config = dict(
    num_hidden_layers=8,
    intermediate_size=3072,
    norm='rmsnorm',
    qk_norm=False,
    attn_scale=0.125,
    init='normal',
    init_std_qkv=0.046,
    init_std_o=0.0115,
    learning_rate=0.00175,
    lr_head=0.00568,
    max_grad_norm=2.0,
    warmup_steps=200,
    batch_tokens=[65536, 131072, 196608],
    train_tokens=1290000000,
    dataset='wikipedia_en',
)
Each number is 128 + 32 x the weight over its row's rms, rounded and kept within 0 to 255. Layers, rows and columns count from 0. Numbers have three digits each. The size before them is the row's rms in percent of the matrix's.

# layer 3 MLP up, 3072x768, rms 0.114, rows 317-388, columns 704-767
094:096157098067054116113131137148137153197138152137150150223051152089169114103136094141143110150165113117110140088087115064115126177155166150092097158113147132190168156119140175092121147142161145
117:100076115099083119134132114113104161162142095084171112205151114140104187081162142118109174117155165160139162091158135122107090170149147063084119118110138090141086145151070104090142133104112121
074:150128206125161134107135168117163169088095068131147110173170088075119145116122116094088138152120095099109118193119139166143079189202083156086113106134086135104146139111079096080146137135100067
100:105117210087093125104126142149152145077125163133142150100122159079141146149065113065163143113170115109102157146133109095103148089177156084170113109082097108151099103182138073078111116103174184
090:131155106127084130179142106151120099125080169124124087142098078117079173161082167127136130162087077125215171153144163133100094156087129131089105103146094088032113099180125123090142099070133106
092:095079188136123135107134077115096174139138125146205186122103089122155145101142121149125146161125136093161132133109160172136110158098109129084126113183142115084157171045085136171115175134087113
100:152146154129164134095153145160150151124141157102130154108116091057155097171138168087107104150131104169132136108107124152016053122172166118100121123150207144113055077107095184105199152109109107
104:114125095122148110161115136131125139076128104104108126133110120078149130113165164072167141106210163174113160174120202214137105134142156132100067132162123139117150094105114102146104187167089121
084:108046149147127125097144190157134096141091118105138169152152150166146082120072136097110130152064159120153103103110096095088178155175136172177104166076138104113194165143161066132144070073160146
093:126161085085140129151163171055159166143157158096096176126088135082158158154090145115106124114078157119135143153104131125148111119117122124078150143152135136167157141144071175122134158166176165
082:113086161107078137110095137110173126129175126139114150145116118095169120141099175134112083178116153084116183149112118143087109180114185143065120150125156091131153145126081132144198142136142062
102:131098139151132109099169108135076133120144141058082103111170141090128097105120135187120160182130127094104124151167174104098116091136137154148179106058062134093122131130051116113084116161120107
097:144162185149139128184145150146144108129143121128112129126084121118149102053071170152144125150156097108133106170129112196129159113122180150087160097140096158119142131111147152083166212049153129
095:138099123168157078162036106137137091195101121105140103136099112161131137103123169133128106115164085132205181177113132179129171131109127161090064088118189117109075163135132117092165109132181127
113:162141053136120188208135144100076151111102088109110073124075109158143128160068103128149197119094165114196121171146136149165140155181131173157148122117175091144165134122111129158112122116154103
102:134142120091204112128057105155124189112081124136151133153130167156101096115162120087085151103178157125152130126155112171096112141045094103152093131165119149119129155154104168102130107113132159
111:199087152125143070169127144154083152093136082157134123150149121150159150132131106099130122131136125124133059141075207073088125111142136139084111079133103155109048155147159129118127102150094123
097:092096088124137131164103123123143139147085093161107148177117142123040144182139110110090125064120092128110181124133157102100151122136133061124115165099134125127160188125146116138152118166112098
111:119105106128067080110069123127156171104107158119120182181190137143132120166113091088173085126145162146149126084125114113103093087107086173126145162110087093181127131093160221091128086127098131
096:087097190071069105114195102121177164126151072133101097123038163128123115137119124073147106143123175139099109117108127137109099206123177140093110211117118112162123150100132132135143139191152123
085:157131090126122121098114128109132122106145125132137106095109104177147102088145088183157130079154123190170125114145167168138075191183125135143220143171109180117146154135106121149116116111136074
101:135126079152102169154149125166113109130111138134116135087090176120089108150188087120145126144168156168056144135138104123137155190150132108080168098107165155079056124136130165079154119169100158
108:071121180105142175148073148131131128108087213234092128116136136147138164099123108115129122133116121094176093101119148167114133142168164101085187137164134093174088111141134147176120148140121110
098:110129129147098137144112159121146120158129088119141188138155080161102115143168103169129139099121096094154102156151070159129105171037114138124119085106125076113142170152142133132139116166127178
089:156070103093196058076145171129152127118115140167077191139109046145136159120097174159046131135105103082076125173117150151117145121183146094129141149171074086146123101119085124141108166103099102
103:166150140131142105109127144124112122117123123144123083167128119167089131110111112097135156225170164104161096120103139125158095109114095091122112145177084098068111125160209132162127119132125106
099:086117106091144118039162146150161105183102129064128171156135107137133129114140097118154102124086138114135088123066073168036131144128057106128147107096083134143094143146108103205160166175133120
119:130117125141072131089110091053096105177127107098145092118119123161093159091129094150139121144150170173060171116123142152094158093115108126166150148156152106200122136120135106157116072157108179
106:140099111171107133122175139107143086063147159199096090119141095121119203140105071149193116154210136131114153160125103153093117083151189063138144210126117129064142123113099108084097155110182099
109:142150217119145124138117092149106163106156155158139091043143110123090113109176149133082088127113113061146154115147146063190106139072155130145204114066162110135127140118111125147115134156189197
089:108155139079162117103157122171183150136164092085106085068121114140145138139134110181110145062090161178136166161075184149180124135138165050133132064118118099114186162170119048139150116144111129
093:140125108080174144116123211058078125039045100160139131191132045170128115188105054172121147177120138134139160097123104141087113209131105129178137141118083156145093111144107129142153161110069097
094:144110156139158126140148139142116167065139178132116116122134101143154128194130139124075116117088092158162154162095103112109147175147174106189154096097110106121083197140083181122168134146082158
117:117178141124160117049154070167107120119108111123090114123074110128166164094173158104133131092103098122120160146154123111133084148141089100135066165096070089158136117129124158091156119107145131
100:115157191122152110112124112081161092057153100138111172157097126125107145199118072108120103104129092057117093118162167061191100072103202126138100085129111106143118076130105138117137192059108144
097:137119140110165099203136091098107134125126167181100095138148098145135167192098114134098141125125064125110161131133112077131107160145130113105123138144084151141128154131056137110076100119116182
078:103111095126063124192124086116101103167126076113071117125099121139118104140140129122183106124123060142104133122104118135122132105122132123132177126063161137168157022161110171166116166205179124
105:112130105105075138159178196120128114160089071146137120081105095096104147071176121127126180137156105102135166118084185048093060133114133161092144173077087159181105186140105134138136084133116087
106:135123119178121135139130185095081106173159157059094139145180186096068125146119165153151071156081154138101122152157107130129099120116117144113082157138185124119159036095131118148133123100119129
101:189105094137169092104132118138193117130137182141151124140114095075107158173189102174123148140129166095161177087141149098126170142132121132125141150115111104103076111143107128122159185114057103
092:124113155161150178157144132081133112136119101127159173123159155097122157106057083151085140133124145190158127131111120090164149099101142162110112158126138135137090095137163098181087122167103137
106:115105130149122178068091138130167155048143173160094087159140155091111143126183146137170104100180157141106158121160130141156052111088166113064117119127108107136134105104130137073113116122114080
104:123149086167142074121115089107118079110121081148081143111113145125121107162113106131154109138107110103195131125098122124156133135073133112126160139147078109123075084120147125119180117102098118
103:187123087107083128116127090144164114096089112138148130138183090146139144101174110110149134132108026186125103157101112118133141157168148106145118106182198111063119156160102128119156151140109132
091:058046111066106153155127157137083132109145144097149173134097143097089056148176067141127145135130123159142128104115152153143144123136115120120138136123168137102041150151113145162131149080134151
094:080108104199078176098074230123110150113137083083112147160146090112113120126063039150150164086157124134200114135073148157112110103097173086119078136174208151112084126114179142113056117107150139
092:117134186158080133089144187152092078098129166155160141157174129121092109095145124194138121113099062130154149131123177107078122104126142090128112180142128139135076101119159112121071179064074145
091:145100144098029100175134128128123161107108095148101132129113112097106147136126068149156107182104109140140078119154130091140132133126107172162095189115100090070086151086081147142180134097122095
117:160133170158114124092125074157085159125185141105154124106104130114081156149166158124130130114121121079131106186102170136111101141167133110060188116113157158132059117137113197160185122134107120
104:143150183138086114122130129087143164177075078184125151183113078177176088074142097106129122166169107113060123124179140139148125140100205090133085125095105130143177119117119099094097168169110109
108:086139119114140167083173132105116170129140076112173163153137170117087156138124113106109123119143125132049166117150108136085161124082138189095154093143130101090053124100114175085153126167088122
086:166150170132118135149097180133191106091131135136104180084097126152132174075129141114123095146122090155142169168182099142094103142094116077178112146105116190157120077025100146124126105106157179
100:146097114134104094103132141150189084101197096162125128190100041112162118115185136102184154133113116124166067125076090129071119119117151151143115170144084173138145124156109144176105157111097122
099:119110091101153109153104112155113149101182061121146093153122111154110127150169139115172140111115146136134135160170101118100136163158115115134120130137165073133208092107163131168124131134113105
095:044158068065139105129132107158209048117131107147145123100145122153064114086163112142180170131134169112163085114199142123140130084128088118110089103087100081154151180123103104128157143072147161
042:148125114083086136127126123103125149060085182114203109092189166075105138166072181134127108095148125180207100117099174080114162137108045131188098182149185171123180162090136145156154068109141115
080:117113121085051131105180170175147123095126084128089078109173066127123086158080101140127200135142172165139084143136113167118177157137171116110142194173164102103134090081174073082146139099163101
088:114053128126122111131193121143152133104137129124099171074130136167153052138161152097116173130187145173131083129128150144155101185174060158095103152150115121107129155128152109077129161154167190
099:118135038120157115104095131129148172117032127175128130142105100175161114136091105118085182152125136087130074128164093059135082185121158108141127121145198174136130119077103145155136136111137096
092:138134158198072122105162171113114158107084150173138148111104115132068070086113135108079176068145082109166100124126158164081077106134130116082127188148136139088218181138142148080142113147159095
100:130113183144153120090102134111163140100112116153131121118154107152159136185120179192170124147161139131098141124144160108076058102162140199148131155160118141228090065084156106132177127177169155
101:150129247192123148119154119134156079129140175138125143110107191110203142098101163150166106186139143141141095073088096128071121075137147153148139193117113130113129127149117139090112111139117107
109:153166148179128131112100157171052190168082119114099104169096157105077108128113098154120089165119115135106169076190170120143088076111201121110135141166125150112113101187142106128091130155132187
104:152167130133159144138092108154095152090102125147142140172073105067096144153121126097150082154108178138072051163113166098119101141042153081180117140107111208116118158153138097123191069110122142
120:146145065193157136154076170135104126163138133145169116143145099099157151109178145159166109152108130123093126118142097135058158155130127119102135168067134222150136161129120120088115144116119163
093:100046097148150122135079114085130131086145152133098152141162159091077170097087182141138182082123113114118138111141128120160117069188131152117146167118134074095139120160154109164094151132106143
087:169116114120142111153132139109131095093118132155088123155135110119124179120199142114112102163126155145182185055097102143119117123172119083116151145138128129188155144164076178133144139082157191
096:130131108145145087149107101158174102126148144096114080134116104084188169076120157105164146092108091207163032126155104149141188177134149073104178140181152128125071083157140131097140063121110083
095:130211215170175110143131172081095162067146131125172149166092110138094080113128093146117123132079163152152146083198119114166101074108098147134117116159145124120106131141079172155183159167165150
104:128120121181174105102123065173115156150124140075119117158137130120204136156142154109151159130165175117163115077105122166115115131201134110111134106111104163115133143134028130126109112116158102
096:162151158128154194135121091102144159145125071131135196150135178148137133137125187086124175137174132161126147179146119110208093128125153111145166112134139113095084143108129068146139176114102163
107:137195138135090051152082155114151106115123133138167144115121166184139124165136152125126103088167113104153130077172116143082092058084161145118099085088094166157167144132124152098140091110139170
# layer 3 MLP down (transposed), 3072x768, rms 0.108, rows 317-387, columns 704-767
093:140097119158101077092123101157115064176111123100123120102181152128084129124090131116122101124177139108155133168126095114133135095078094092184125102131163141183151131139132074141149150110151140
108:089066120163067194117135118127192146133156067094114120184140135136102179094133123178103140152147118113105117146144157104121114152105121125131129120127155127091172063103180177081152096118079080
076:119130149136176119069123129102155120150134159070159149166108149150106131133144208108159124102113145099195142150120106142113112083185115153146134196113096099085185110149067095108150195090193106
095:130104125094129170105101045156141131150086149121129146107110050125152147112134161090121075086128178174142079134095122121059096154076082137067131149089127126174118180140076155085114112086117187
098:068114111083134105114117109090064142139137107131113078160101172136153120107135178185096135176117116126075115200118147129096150137149111130069083100134120097094114064129212162104192152144152099
095:133104002158114168110104112122197159116112148140133231180122124101112138133087081172049202125108110156120111165149094101142128126157159193078097181097158172098156159132126079129130122075144151
099:108094068092203134143065195101068150108134084107089171136113089149124093096123051135185116131106117144141120123176150132094139150162110129118060163188112161099097082204116171208077110156135112
102:149160101163133147144132178110087113120107067170120162103144096126088185086147136157137181067110087185147155108121082229174073115132115115145124071093165098114130102167150118135090164188081161
085:141125133087146130147093173112094145174138116165131175150143134079090064131127100092170106135103149100108141116146142145143171122156136118112212112142113076172116133158125090150097113092179110
094:114091204141110157145155159059126137190128139138145129107164140066094106103128115031128097141106119130123170091113116100117169111066123154098129219132167035124159090132119114168067131106111122
082:084105085100124117139129149190113140089150123141115159080106110135162144158129058127190081197121154138098065121147161171143101104161168150095170112173123128078139080126179084185128123139212075
104:102162128140131114134164101098077104123108163111185149129177115207139142143155195139110148103082157111143128201105125083071130190088169101144108185119154082129127151195131124139135167141109122
101:095133148106116148132132132121137187239160173126113123108165174124137103179154209069102118095161134194146133126176132126119146113106187134120147098144149158114142112152124163108123093150174144
098:145097117085146131139084146182152102142159114118145126092150113139058124123164082187191106051124137095097106123108193187143179132141100178090106152085114146095101176077055098142093130128090064
112:110078110148066146126166089138109114145145135196131188175113108112145076088045179140141149128078155139114160104151186171100145103118154201109134092107120107157092136126159137160126154081061118
105:094081159119137108201132129092109128092055169135167123098195185138155169112164162088127167169089108146125099173099095137113085107125155116149121102143116089121134153095113154182097170110118129
108:098100153060148103128125140147097119080110166113095140166119128195099093155171137167098129171134160129104099076152153147085098145109140147088139123147108101152098123153108081102143124069169089
099:083143160102129161151092122110173123149172115118121133128146146121114187158116166152082163096063188105161119155165116157140146168101166134137163149181114121079118073143120117137069152164192145
105:106098167100141094078108112167176087114055113124135155181129184087074095190110108152156138108149142161150090120129115090170043122123208112080118117087107138182103134139109138139132086095133117
098:083152106111125087130174077154105087126115113114141027134083103144096194151098120159180148127135100133083166130120099137171142128074148137148123178132099061139181097137120143090114139111140147
090:146110144124124110047110175064166225162115087190172142192103114128119113137115187089079151114148137127106065114103066095141137108050112085150154086125066155136180116138133112114108116138098152
100:144126175117092130096144086087133217142153112134136172132143104089123172133160136175115121119161118125137158116196117155178154175101083139090090066075158110073151102070152096171144136132176159
102:090088157145176171099132158170178135106111065153131106149129121093112107125171101072205083172163156103149125153089126155139128143146109134142114139079184136139167120183182114132139130158107157
102:099114154141086060123142135153189097142150107103112121162122143160107130175186145160119139141147141147196143132126143182119108117122090139187184150137105097116155185112126171162160156110075108
088:137113133135095133155139128163103137147163111108113052102132082094090071157141110107129144071119132107133166039205092122081073143109155119167127128126170078165097085074098124150067125153144130
108:090138104102115073179075101157096132072133123113103118203126127107133136119136134158114173136079140114120109118153088148112081114119112116123107167148085119096135155169184157121182084097105198
102:182177133149119115125102151143029116117105144173136139100189143118141162112217085126195153155132087177132096115145172143091144131172102153127167106082165146161122064140138158116149138127105103
106:078133135106201115125088139081107124139138122174093145179106152109068091101131115156114175090113213131137072121132161130112172148122133154154155105196180109112128158116147100100174141166189178
106:114130128128205162172185190113103162097112179158123145076144175169116169132129132149149130095142044152142145067166133122120148118144125144118150174114116159086075129080114106075139099122155149
104:144122152163148109197148117135123059090117168083135141083149138096116150134085103143135115122100134084143063141086110117105091137093123134140094154136069196107121167106101129145178115132138097
091:103182152139168133082110127148135132079121120088149131152053154120110169162160111143144130109058111144138046149120204113133102119119122154175091154147082132142066101126131182056113146138109139
096:131081076107166175156178173155169152122140087152078118124114103116114123110171138147114135120099140151069083120110160140145149161113116188141149090139131071106082154113106175160122159111096144
095:141136155126095078075163122131169164065114134135125164084111106213168124062139097125095121146173078142099140095090144171118192160144161154085091149102170136144130149130148138127160152135160086
110:161139133140108092161168101130173137108055134178126062113155112166152168124133089134105156098142166156159189109099108132101145150132077109145095089174153126115158098155167141133113110122093165
095:110129174071093148133126067154139144121123129116081130089067131101120119140082081082091120096146125160129105161158110154167098143126132120160152144094154087108064110154095155127150122107174131
105:099120121143077083168103149098148098097115097142140144080170123157138119103113075099191129151102125171104100097061075183117119141102136142099125153099107165155137170135147109165172102136109124
090:090114096142164175143126122093072182159151128092102115083164140158147097076123119145152117116084092129151095092080154122146156075100136140127142159154101115135085076100198150140159073149134091
100:090075188156174114080172127135115139165145138141162111077119149128078143083161172198113133085074147126115156109084160139100156112139115139168134115137150145207105132120128167145132111107101113
097:092149146108111035175163082157168124044141137129133113065131134126129126113128144139179105081073109133169118111106167080134151160094123159143132087123136055157154123119151108158095143136121116
099:076087158111142149166117091119170171115178163085075076108215099078043092131144117193130159120153171109139155130164111084110140196165106135142150148091147093061163070109139192136113101111108132
094:152049101172100114114157108104111148110165140082125112129147110058160110119142150141103192106129076116171177092155103094131083087082127058163132121108023138125107115148143156123099172112130130
108:155082097119071157072126185119123132103132125113051138088145162117143124139151108105164129107112106145120036163168147114081114140154103079155131055134106122212061099154155060112113169149140106
107:219109141131164173101128124114130174094145139119098087095083156160095153116089154089144139105125119184131143120069128144166168106061130137147062154128110109086115130160157113074173151114066135
100:091112142127162093111151105148228136164053075181134218099103211101085148125138082163160087093127118123164112171133126133121178142185139144134146144110117119179114146114124164182118085101153050
099:157123110115134157090065123125084140149153145133118153118078187068128138112126090193152142131147136138141156093087080163107148191124166089093134125109050106079099167148136180200037144047111107
095:133192124140184118123125056165136075117177097113152162092113175114114132138110123108115116127125139151126150104091143124148127156168128127145178094121141115150081131138173101115153096125117138
093:159111167095132151120113148127163131146108124113180064136080153079173122112142140137148174088136152172162144111139132112162104102124047159128147096122104151197100164158073144144115028139114125
094:118101180147097121152073154142112133127107117166136144113101104121078124166101129113128090110108094108082087106133061173153128156098198168183162162134112079079056125112127065157130119109157077
110:125096132157162131078121120118160148156113100123144149153142184123081227145084126126095154091076099149131064120047107118129144155171183113139124094144092138095109169102141138139100152097098132
108:175144128116141139091118156091134123171112114106154110233145138173121129067113153157137146131204098107083147172101131151161134112109147135165151080047103050102154098223150135105080089141161184
108:097156136134105091123126120097162150081165158184112151111162170120107134135071089100140110098174109132152135126177165143112134155090088114196069162105215148156061139082068125091142153145053143
092:091115169131166115113164083159159112165089125170121128109093165047106089067112170133133141147147111135140091147098121163123097146196191133069073134102134170139114124119115041072148163128100106
103:202118127049143084102077110129162107113202135123088148156124062139161069119137067084140112098109204118178144074110089121063166141145112170091112118189173158114083118180165117150070125154103086
097:112113137135129200133111122144142130101188122115165092175077125086116137145079135116126081117091165095164116137164141115070138125134182096149206140155119094058114112080149105089122072149170173
095:105185215101148188122120087130117164117107096151075082121105102138146132174108105122180117121152105115163084131071125100083133167113175149098111132169082095084102162151158169171150077140066048
042:092169116142156179117143125079120175119189148140118131155097084120133155106085158128142138151111088087187112124113195214108126107155111130159133099180115113111172165133124137088120134130048164
085:192081146148112171137102044069150148189126122100159133093118142177105113156149101093111113170090115053066157164114116150091125087173117139107117118173157149156134122075090063098097113135064176
086:156100085097083169134143125147140145050115136171130121134095153144149167055122173099137172131141218169146181136133111151115106117152153155198060114139186120174090164112126134125083143167165113
100:125094141166131098103132167083171153144175152111117210161099139115138082158066145078116090101048112125128101154118112160158123106141192062117098103205144119150166135171109142092070168141144185
096:120113116094241141159118166152112199128083130123133124128162112154140125075156145175124177126122108121089123119093193191095124125149124217108112221087122138082105104102111140159158145139092145
101:124132136156097091189125155072132128176133144145138060156114127174164132178131141050106085124078100147106190128085164083122108083062110085117125086155101177199156151109110154147108179195160195
101:138167151088094161186105130156134062130087163128203117117115134089119158090139141176178127223100102116125178114109148118129144039092151145116119120154071105150172124160152119148164172100134091
108:155157143114102137122109148117136128100198106092125155139135120137126090106164141108140167143129091100165137106137071196116130152140148155181133162107112094140176159114140114127122122132072123
102:182149097096077108111165105094142124173089127068131135142118172118087139180079114145123094114138070180113158161129139167093131107190127136094164090094085151151133115120144149114108135095112093
104:160090093130096139142088152154081114114137112093090124130166120165106141160181148138186114147175174112099107111121086156075159201118143066118143138112187141153145198149166131039106106147128200
099:170147104077060113133127094092111174128229088191169140115171136108071177197140139167140185113160113118161133128109170075102182130142129171155098145149161106136069093042091172080085088152173161
094:077158110029142138126092151118061152093165129147124118100108103148155125144124168139157104114143135149090151117142139199114145159168065139082140107085102131152188168096201127096112129116122140
101:040091105115154150118111166140106148033180138088142180091173114077094129110120142085137126123128151130134078092081092211093148146100157122153070121138089130171102144100136101106164104134140176
097:168113169143166127083102141169081107104151123155114054184136102138121102118133097136100167139136145151148070069128080107099131142153128112164085150173139117171131115133115144076147159208157117
109:092084158137114119123102128150096181175102164098122129128151129176136114102156166130105198106138145107094203066173095109159102166129132151119174152129176144145080170059136125122113151109163106
096:173089090134193153118122115055093137122109154101131168097044107132140100121168087108087129121141123170139161118153143153118154087125122126228104120108148150137151079144137142098177139140101154
# layer 3 MLP gate, 3072x768, rms 0.117, rows 318-388, columns 704-767
118:163202121167116128170129151122166164129140191180139094114142085119126134143072124125160135118096132137116112137107155129149123103091106100144127113162128163127125095143125110188150141155090091
071:099109063141157142160119149115058108138130157109122082117149176121142135167112083146116149118092130143129138071121141112086167121118174083069172125140136029142095122135080143138093098101136192
095:176165073103123073091165102121159088159134182071150095103127107143145151142202092103087206133096185141103087190167152114143104095122086174134098140117125125086141130142120137159185158137144106
097:159078116169123116136116103105141102104111109138172119069074091108137080156146073066143134132159205146118133107199116164190114190092186128124101174150119154178123150167140138127087135173139111
094:133105076095126092089138144104132153186168174122197129192082177097108104134151109169125159111102113138122146152098091151137188160140142134165098093071186155152112103148091143121121118149097149
100:086193119128089199048116147101146146180121146137172137109091146195135073117098109116122181062137147096086160127114117134153116135089138135152129128126124092169146153115145142160116161207143130
102:114146130122090116115110163140201151183138161145136124142116100076223185094119143134107101113088144109149171090118071124085126184081128084081117118132102143097090131138156127171116068119142162
079:079119133144154188132106145150122115136153119159128143116160115092146106132146150115092112124050170100186116090073114135092147130148152119097077118078174120158125123095111134217133133076120168
093:102137127118094163114159120132095102143149192101078165167087129171137218173136121097100120154174090127157171134108107158109140137132100129127183105146131146096128156186062199137103153130167160
080:118147099083158106140070080048168116162119111112128103089138174192106072155096169137104141132132069127126161111155137152171098176165101103144141151141129153114107114133162138168173097092181116
107:125136104112131109131135152141168064118098155127103120114154121126165134151122123134116049183106140137080136069122090178147147092135151131125123123097181124093114115185114097125122146119109108
094:230145114073144146132118115132122115158125150163134157140132076102117119152133131072160135116049207093151104130098117121116114107126059159121122128147117085141150185136081112138136126133139102
098:155050139079092149124079144116122116094134157096178111121114120077133146177185098172100160150195155176070089091156110101089115122044117129133097107209080108093113126152194165118122123131107170
115:149076155174136156126139149123154093146160081144114121156139189118111080153154071101181192191125134119061133165075134096114152136093131167133175133136067149107126122099092162196184109139103100
098:149153166145097076099132048124117115103155111157036110191137077101102094142164150147162091136119134167119142159156145081076075072172161100127178059103193143136175118122115105121156179152122091
103:058172152112101117126107172136146152117095111129125053123063127142103141234125131106103158096076095145145172177120130116165120171135149152062137175115128125069125063095134144128049065183149138
095:093150145128146114097175136091121146079084110109135128138150089159171058127095117183122124173139131127063099083091119169130122181144184117127138157179107151170125162082136149044116147105082129
107:115116129114142144091120110111127105157163087140094195110190130113127117158150169124159114123092102075182120132092109168193132174107044124152102125108051131188078144102099104127090112116151131
093:119147145069095104124215096099191084099128099109098128118126166180163108093068123143103146152148106143127174139171114126165097183147130116154071144109167133118118134160149158144167142158115134
088:113104134097088159152163045119144122119088115078088097085103107151157081128162115159129140168129090078149127182131133123171175177157151157131134075169089169161117149161147181068158112182154159
101:154143135152134103038118129085106118130133166126170130201089190131127119120086109176145160130112127124087136115137159144110103121125106080046146141124102148093147115147085104126121110197103095
108:137178163161161143137135108052162100120133090141098142074135159139125168178150127086156113157161114125108067124191152082133124140118092104152093119169141154153101111142098123101129137138156137
101:108125133049185163179100058147107152095142179146130121125146162167149174131098178136172137114093122128065195069106071113113154075153116150126071137100086183129108174133112072166137123113059145
088:177208117087111110162173052112125060100133089096066214140130170099120088102151093166118115167155146145115088106189111113107122098162101118141121184132095119123067090133103106144139111127128124
113:111079145194131117100182175144100164112146060135152097131112154099143155132106120108131162113109227057136151104117089144134128183167168190116179159176144121051083128065072098152133122155137121
096:137071159193087147095121135084094128193130087135102061134106181183223105119151155117131128115125151149175181180162077123104089147174135109140145100095158167097120115120143066098070097077162104
115:139113077143159085149160189114126130126153147104103150118077105078155131138160138127081118102144115093127141127115159132162100104092167140104105143074104118109152155153122164103113102105101141
107:119083152161119101113111111138163096151189117182183113095154152110168130140099176197143084168116168102160134085087114156141159118087124050150121146149105190138164130094170081159180167134126139
117:131111161165129166143126048148101150156183129106113090148104115079044098095112087176135179074144107095120103093131104121135129107104081130142073156157152158151168119127133113194095114172126138
089:098092107112147102123180152132081153134113154118146152135120132186107126150194128151131127117154141169104148029131190144144112134140051138060096192142177129120131079146132115173142133135146129
093:092067133123179078123136167175175095172170100075135088161140151086132119079143134109154166156136104107094077190105146170108149199182144117170150177121114128093160159113147137143133126158107081
097:153082134176099135105128149124144115056118172078181094132092146161131179107176139140131142214128132077147140126114082133111203153117125145081134154139119082142100141150134109149138186112079179
120:149128107127144088104087159092109082123144091155096165178108146142148063130131157104112199109144121138112135077127112097098157184146083154135128147122158127126183159137120194133146146088158113
097:076142135129106145113132164146132098094112154136088138121047159081084102158124154142114082053175188132140164126173083149135085118128143169200090129132117102173088119086108097089120169100092167
103:177121133103096136095134097145191191047182143149143155115218156113100106136155065110096128121090140134107173149079127157141117152197152107185130155113083088115104094104123139105132165143117128
086:169125121106142110110160145085133145169064108104114183101143119169140141123129143175146115172133110113150135075159136040193178138086087120137154110112111095202107076183142170136179088183178119
100:097130181152119066149039210162180087136118151113133172135056125163153145151140112115108132112106145109166117105083127133106110140129117126120141118142144170088129119115167052141165184071088063
104:093135188130142127121136129102123110116134102076122127139143155236125151139166090082148107124199129106154077136149169168123132133191072139072133187093103117062117112136145116058089125170160100
097:110137114119135162128154167122109156130135125177102127160063195156050136126137139151082155130087122077123109139100151041120088099107103149116144117110128095126147131104099113096163184103142158
094:123129125100139142135089081123057182153148111093170086170159123172120132175128111131100087152114124050154140176130109127145112105112201166131121147091162127124099087135132131195109110143167103
107:125136141145094185084100209066154108195163158121079105146141075133097145142134058178124098133127152138077147088143119101213036122138136127095153169185118123107079144143103070123118091102093165
109:124144167172137083097131097134114106112128148130147135125168124143149137152128160174113144176086096106079144157151177088165118105087132150157116081118148139100129187127123133180141104183143170
102:151143106129068181215113116154158138105102158178155157116108150081127130127127101168145132133134189150163114158128135109115080082168119100132126150172108125106107185139148127133112131121159123
091:118140146159063137185110104113086086160140103101061185140104110075184133077133065124132068117149137149159132107169143148115126133144144120122072069168115040135078075145120149126111155145114114
095:105146131125140122170176138154143089102104095193103120109155107152140061127133163178135105077123147120092164111155165151122112129103115152144171155115112149137114169126171115126137162195129171
094:122148138087135140120116104086173108118161161186152094111142079152111144145127103149091116156152139101084147149123135147106159159083161134170076152162147118190139160072115105127127136050106089
094:131095114167148151113146152108143110167218115139167108161105139147147135084072076107121142101133122137116172102135079080126109185100104078130092144150128128150155133141150090078139156152072122
114:140094082153115087120102162060103094131105164189144057150150083068162156123111126117110062163090122111136175082122149087092097101093056137111087079165123122122146107180117116102137135132138078
107:085120122111171076158118162101175132118063088160125098177105105064109121086111088142067140186081116103114143156150102091071093125113115156121143161099083172113115098132071161132173123151117186
109:094061128116125218147122101144210157184104175183113105092201148095127114138112150118105112131115159135167159163104131147179106122167075161182107144141128124113122150139158105091154155129151138
091:120114094117113107122172073055074123173180072137132111113130109101094098089151175093114125087098096086122142099199066120150157140141136141130104178074081125142099099141178104116160153157112119
104:132122117076129035116080136171090137117135123097140177130156129116128085190181114088139118093078100096095128184166131120107103115084117146125161149164105190097054085137155108104106138096079142
100:152158109110114103127146127128137073132145152105180090150158157103094098174102150135138102152112131136167101082142125148111139182105115171146176137155150143100113141162076102152106141091096119
092:152172134098107086172171093174122119162160115155172176061067133083126138149150093130117109154150169104138137158097121142132159138200183137153139150152102137144128161109104120143037120091073104
038:145064155137151112088150096131121134147122116102082091148148138124122138055112088126115149166089113119105177171155097184107151085157119129074120130119141147128099193170116131115135129091113204
079:122167104122139120170138128159109143115152121144187170142114103111123176171103086117100118077132123096148061165129124103100165147105113129132138109130129143141121186133144158115130088052103119
086:128095105146188120120075145177136126184153116087145107080138129149196143090108166091101117144139187108065093112124141115079144141132113066120114099088097073056129098139108183096145101062073153
100:135158050100144152137095186113096117166080047139173139166112157135179117125101138178161113079090090143123136165133158107105136102119139131030102159066139144164183132152132134128136041136116071
095:101065176064132114143135131121120092104072137154095141156120129115184124152151138164127091127175162153106154118141100102149160188114082142123150088126102154131142194158160147133077171151078109
099:155144112148103132168119196120138146120130172108067157097161122180117061107148191137141114112175143072066110159178128169168117137126177121093103152092113146091115075171119099137090124103142071
101:097059051131114151124134136147102125109153154100142109118176090148121140187157126132107143110135120123104117105130112113124088124163120112176179163128122139111139119170086119182136085164172094
111:112101112112138156084166134138128137206178123119149150165183098103132160143141182109126128111129072097182129063140153101127075116086104175063120179069178107113182178133138150115102130138138177
103:149148146070120106152138191108161156136108141173161154113107155155143139120091115149111088080123175152116104116166152061154104163143135152128160134165097155195047081142179148168103076109120122
113:151187100153116180125095112094131145082092115133057171111082133160150118083069142156054150084153132185101150090127083127090159153101170082132132129120116153158152114072127164144142108082124157
097:105121141056179101118135177128121093140185163149135089136127124183156066145123106150106102082129063088127124153174132191104116137139085180121083150118160186113102150158157131142174061154158057
088:125120178112128101120158048113146142117169124103094136048163098084114149158101147152095132164144146104112138116106156105096139148101113171152122139088144148156150129096161085154104114178081139
101:172187112096132110143133089087139122133139051110121140133116176132090080148109165170125191126130121160062220137131126086146111175180094144192172145164075098046169151153076129120099171155125133
096:159171131111139123052153121181148123105116098081126107125086102197126118067124127100116115144173144189126112100065134104155131072160119126084056138145130150067170134158143160138157168134115141
105:093104127121075131112141170089108090108158126166153142128092138099085160141150108095129036136118147115108110202127153105167153140111128076124139104072085106115085050140137114168143124128166174
098:087118100091137149100087091097119142166150147074113186175106117137130157217099147143141123122117108111141140122141120143093144157099142127119133151091059147095156151144123151190108159082115187
102:149127137162139104103077160188195137147142163131148127094139143134117103086167067141105121139113096151126102112112117153101128167113111155087098129133134128145051118165172138182151116109118042